config.yaml
num_hidden_layers: 12
hidden_size: 128
num_attention_heads: 4
num_key_value_heads: 4
head_dim: 32
intermediate_size: 512
vocab_size: 2048
hidden_act: "squared_relu"
norm: "rmsnorm"
norm_place: "pre"
norm_eps: 1e-06
positions: "rope"
rope_theta: 10000.0
rope_fraction: 1.0
qk_norm: true
attn_scale: 0.212
bias: "none"
tie_word_embeddings: false
parallel_block: false
extras: ["capped logits"]
init: "orth"
init_std_qkv: 0.0647
init_std_o: 0.0
init_std_up: 0.0647
init_std_down: 0.0
optimizer: "soap_variant"
learning_rate: 0.00904
beta1: 0.95
beta2: 0.98
weight_decay: 0.015
lr_head: 0.00687
warmup_steps: 77
schedule: "wsd"
decay_fraction: 0.555
decay_shape: "linear"
final_lr_fraction: 0.1
batch_tokens: [16384, 32768, 49152]
max_seq_len: 256
doc_mask: true
train_tokens: 153400000
max_steps: 5216
dataset: "wikipedia_en"
Each number is 500 + 25 x the weight over its row's rms, rounded and kept within 0 to 999. Layers, rows and columns count from 0. Numbers have three digits each. The size before them is the row's rms in percent of the matrix's.

# layer 5 attention key, 128x128, rms 0.4, rows 100-127, columns 0-63
098:487465513475503496504514509473514540502469493501464504507523531519536473488512492526532509538481498498500520498553502525495539480525486518505536546472457517495520532540474518532509509500484486
095:527491496534507508485463520496464517515463525515521536478506484451486505490521471467472517459548518527529533496465528494501444483504505507476494462489558495529487441496506489519509497511487503
103:452494522490494523514544490504536527483487488536513476503467479518500516521474510527534502523453523448476476492559533475463475482480501511528507507507482537517529553486495531502501508495492507
077:533490488540524534449518516474477529501462521508474511465520521501493485496549483470515496524500491519555545493462539510484480545549497479494501458481508500476495491485501527510537505493508455
100:485548499479497544494518516541531555480485503492524479518486462501521491510505541504519507560462510474471473478545476454480528466486505513464494559486485503481479525528494524530507507508490484
082:499480534510469478510515443508482463486479490495457470477518530506476496541511475477507470515463489471464494519469515526488494494517493513484523492451523494477526481531530486478549527516500467
101:432501526470539569475487474490546498490478500523528508502450461500504516511496539494496486560476560477505474503547498473487517482486501483482508536465484514547512494501522538518502545494486501
086:436504485500527501472550486541517511507470477502458506465499484501483495486494561524540492526461523474460513500464543529488486454518505548534520531491486526537497549497476453548523490510503462
094:499529533501450498539550476487464501494509515504539525522492503543471488479510508495500485486497523517490445472518450506492527501501489458458497479507541509460526505495488498517525471499463546
097:475452537536531487496503484496524482499510465498519500494503484482495506490511443520509480552507466479483499522516476471485544440522538496483481516494507506492497553535493487442548489518461479
114:540457466495504508481466514540551472488500484471467509502508455444475495502518462499495492472558485537509512543461505497522508496502493498501504493518502508527497494508494470472498481439528474
105:486511492427489512548483503479476525480504511495474470514530498520514505455479507516478505494496532500524456468549485501534484487521503494544528526507490499473485464516493543549484487499460530
112:483477499468507496478469493505450527480473546491467498478532548507481525512524432486480476511486502519513471525493503497473463497475493460463522482478530506449488512517483472466509541512522509
128:517498472516489505451497490459479514530455499541510499456502548510504519480515509477524488474489514497531491472514520508491538472538497493510516527482489479527497494509507549505540479447476535
108:490457475493467515495481534486499505536460492494505490492475495539462475502490473510519515495476515534509479492513524553488504484510471456494521471508495464553514474476507486522519483503475475
113:487514533489519491477536492516504500527518523526498531502511503455495512502523487486473513496550523497482491516452499453469505528465498521484482466513508465468491453511487490447471540482488497
105:512515527505501500510512494472485499443508554458456486515523505492494494497540505511520470505483494503525471504532460529525521576522464461489497527494486512474478532482583503534480518506509511
105:535490516503475520502540513494517520479422458531513521512545495513534515532530482525517511488478443494492503520475530480491486528494482499451487468487497488512498531522448509503492493501485460
103:510552553470529512501465522509478474549483527453482500505486546484511504508480469514478492554483491531494530515510493494508486508552544488515520510501485471467517456478549504463530497507520507
108:510578513482516440529466515522488482485511465457472508540532534533465490493514517537502446502482508489543498493483518519495526526508478519519517508481508511514497492480539492533493508513509495
096:502521500480477469476466483536519505516514486485472463530513502524504509469475477500528460501468491486535521477523516525488507503535452461504539455510480489517497494474526507515524530477541469
088:495487501480471547508523474530490503514508430557536464505497486510516477502532474521494495524445495503467488514494510501505553469525508542486501508467453493488509526503483516471494496478495483
093:521535467484549520468478470557517489478475528501513519481509480475490509521453511493490493524529519496531472450529484444511432485495525504473452530486518540489508499530482468517472536522499459
100:486516513523493518524494521488525531541458476540492483540450497553540484538568511478473475493495463545528511499526506524521490511556486511510513492523514495533501524510483498512533498513498454
092:449507532485509466468498490517502470498478487522473507486533484497478504513477499462474460523466498488491485519516488510532488521510500479451555502514486526515497577553492522486505552525491512
098:488467524508505510502513475485521506507472497506473480474484532489478520508447524542461486546526489502534468553521484480489505475482495524488491486511489513486588515476464512468472501467508474
106:452548486508480524496519515527459535465536545477505484552532454462493464511554509528500486492500489483504463527482515506494479539487481511497542457522547555530535479494441507524469523553515499
103:512484507502516499518543473491532468497548473535488450465572508464489499469459502520493469468467533461480512498481472495475474504473519495512540527542504523490488467483525498500512505447484513